config = dict(
    d_model=576,
    parallel_block=True,
    init_std_o=0.00466,
)
Each number is 128 + 32 x the weight over the matrix's rms, rounded and kept within 0 to 255. Layers, rows and columns count from 0.

# layer 11 MLP up, 2880x576, rms 0.0512, rows 2030-2036, columns 480-575
[[120 154 132  41 150 155 115 148 181 152 137 113  78 108 127 187  95 116  98 117 200 182 131 158 117 143 157 160  76  84  74  69  88  60 140  93 104 102 108 168  96 125 134 102  94  88  95 113 118 145 107  92 137 119 112 153 128 125 106 105 132 138 115 142 117 159 132 114 102 133 104  69 118 162 179  74 101 150 110 119  89 136  74  95 142 136 175 120  88 125 143 126  70 139 133 130]
 [187 156 155 149 111 206  87  88 156  81  63 126 106 111  87  74 170 139  22 103 111 134 107 161  88 131  68 144 167  91 138 149 141 149 111 134 116 123 142 137 109  79 144 156 135 131 186 126 112 134 157  78  37 104 152 152  83 120 109 198 132  88 141  66   4 206 140 207 130 144 150 105 178  86 177 168  96 178 113 153 130 111 116 137 129 176 166 161 139 135 170  57 123  63 131 150]
 [139 108  99 129  99 102 101 162 123  97 197 130  76 122  87 128 135 137 180 101 161 101 117 139 152 159 117 134 149 122  83 166  94 148 187 124 180 195  83 133  44 154 169 141 133 125 153 148 159 160  92  78  92  89 112 135  79 112  92 101 195  77 112 147 107  83 117 154 160 124 156 131 120 165 118 150 158 116 115  98 120 170  70 134  99 114 131 115 126  71 109 118 118 202 158 124]
 [139 156 138 127  82 154 155 133 171 144 113 204  87 117 113 132 112 107 156 126 144 131 146 189  55  87 151  91 164 171 142 125 172 114 120 118  79 120 121 143 150  83  85 118  95  71 105 139  95 117 154 128 142 133 108 118 103 124 120 123 128 101 144  92  99 103 174 101 134  99 127 163 146 132 113 127 112 117 171  86 153  85 135 114 144 153 172  72  87 150 123 167 168 185 104 180]
 [126 172 161 146 168  99 150 103 181 140  94 140 153 119 182 103 114 133 122 147 178 104 130 150 175 137 106  86 150 125 109 146 141 138 143 187 109 150 121 146 140 161 123 162 120 196  87 159 162 131 133 123 140 100 116 113 135 133 190 169 127 111 100 163 105 110 127 159 123 123 163 161 183 120 153 128 115 107 107 141 114 133 118 120 140 107  76  84 110 185 110 109  88 160 116 108]
 [124 160 100 137  67 112 148 161 119 114  97 106 120 120  57  84 105 135 100 135 136 181 123 140 120 129 118 151 174 116 137 111 181 130 125 163  99  95 115 117  97 140 124 182 180 199 120 210 145 150 139 127 134 110 141 126 137 111 164 131 140 173 219 121 149 105  89 100 151  82  85  49 130  98 112  84 128 189 113 112 184  97 160 136 172 136 143  81 113 123  88 151 123 136 108 126]
 [152 117 140 136  58 162 180 126 141  95 122  80 160 155 138 132 134 138 176 162 135 128 148 111 121 166 125 134 149 137  44 172 121 194 173  98 126 182 136 107 123 106 165 126 115 124 114 125 130 145  85  92 139  85  98 156  55 164 110 146 118  83 148 104 144  94 123 120  99 157 154  98  64 128 118 185 142 135 124 124 135 117 105 142 121 108 113  74 130 123 146 150  91 151 117 118]]
# layer 11 MLP down (transposed), 2880x576, rms 0.051, rows 2030-2036, columns 480-575
[[ 91  91 145 119 112 105 109 123 134  61 150 103 114 125 110  99 104 131 105  58  97 181  47 147  92 181  92 119 184 118  79  84 130 157  71  91  93 184 155  95 135 115 101 118 184 162 149 158 140 158  85 161 214 123 102  59 143 100 178 141 107 146 152 130 143 120 146 103 157  92 108  68 173 133 119 133 155  80 153 172 123 160 191 183  95 147 134 112 143 157 123 178 159 119  96  81]
 [125 133  63 141 166 120 140  83  88 121  86  76 120 153 158 155 118  95 171  86  91 143 184 128 164 137 140 102  93 146 148 133 134 111 126 166 123 189  80 105 124 136 164 100 204 115 162  82  91 176 149 184 117 122 145 121 160  77 120 153 117 171 153 153 137 119 110 137  91 129 123 154 115 139 136 143 132 183 123  83 144  99 154 141 121  70 140 135 109 110  91  86 110 141  65  99]
 [125 114 121 109  91 113 120 104 142 114 116 163  79 111 100 150 133 153 161 128  99 138 143 116 145 100 150 148 111 138  89 139 147 134  64  98 117  98 135  73 202 104 102 153 213  97 139 141 170  74 123 173 127  55  93  83 147 159 132 134 154 124 126 152 181  86 137 171 181 118  64 157 118 158  98 103  85 146  91 114 166  77 128 141 155 232 176 178 146 158 151 129 136 162 133 127]
 [117  68 135 166 127 174  99  94 160 183 145 104 156 153 145 115 103 104  72 160 100 123  61 141 142 136 188 145 147 115 153 113  96 124 138 185 143 157 144 160  71 149 204 108  40 145 120 133  80 129  97 164 107  86 108 116 101 141 146 124 112  80 107 170 166 149 134 126 142 150 133 155 126  65 151 170 171 129 114 175 106 137 173  81 108 113  95  95 185 104 121 115 135 110 132 164]
 [147 110  92  79 142 137 118 166 126 164 136  78 121 139 129 126 184 157  37  90 141 126 112 120 129 136 147 148 139  99 172 129 112  92 169 116 161  97 143 106 151 134 112 139 124 170  86 132  76 143 126 150 150 103  94  60 147 121 130 149 194 120 167 121 134 204 144 125 141 105 128  58 123 144 130 142 131 140  89  98 146 114 189  86 137 101 132  78 148 127 102 111 175 124  81 131]
 [178 135 129 111 122 140 129 134 106  98 158 174 159 141 120 128 106 123  83 120  73 134 125  97 149  99  93 143 111 160 152 124 159 169 155 118 118 129 150 124 146 125  86 147 114  94 104 130 108  98 156 167 159 114 144 100 115 148 124  81 139 176 131  75  84 121 109 113 168 108 138  84 206 123 121 132 119 129 101 122 130 115  91 137 130  94 149 103 121 170  80 142 114 133 117 150]
 [139 120 128 154 110  61 102  98  76 185 120  76 128 145  62 131  85 161 136 164 186 100  95 116 117  98 168  38 191 135  98  99 132 113  42 111 140 101 158 126 163 125 130 138 130  91 124 142 182 151 113 125  86   0 159  79  66 133 178 117  59  76 112 127 119 174 178  75 145  33 160 116 144  99 194 145 131 203 135 107 139 114  93 202 139 124 150 189 132 145 143 212  95  94 131 159]]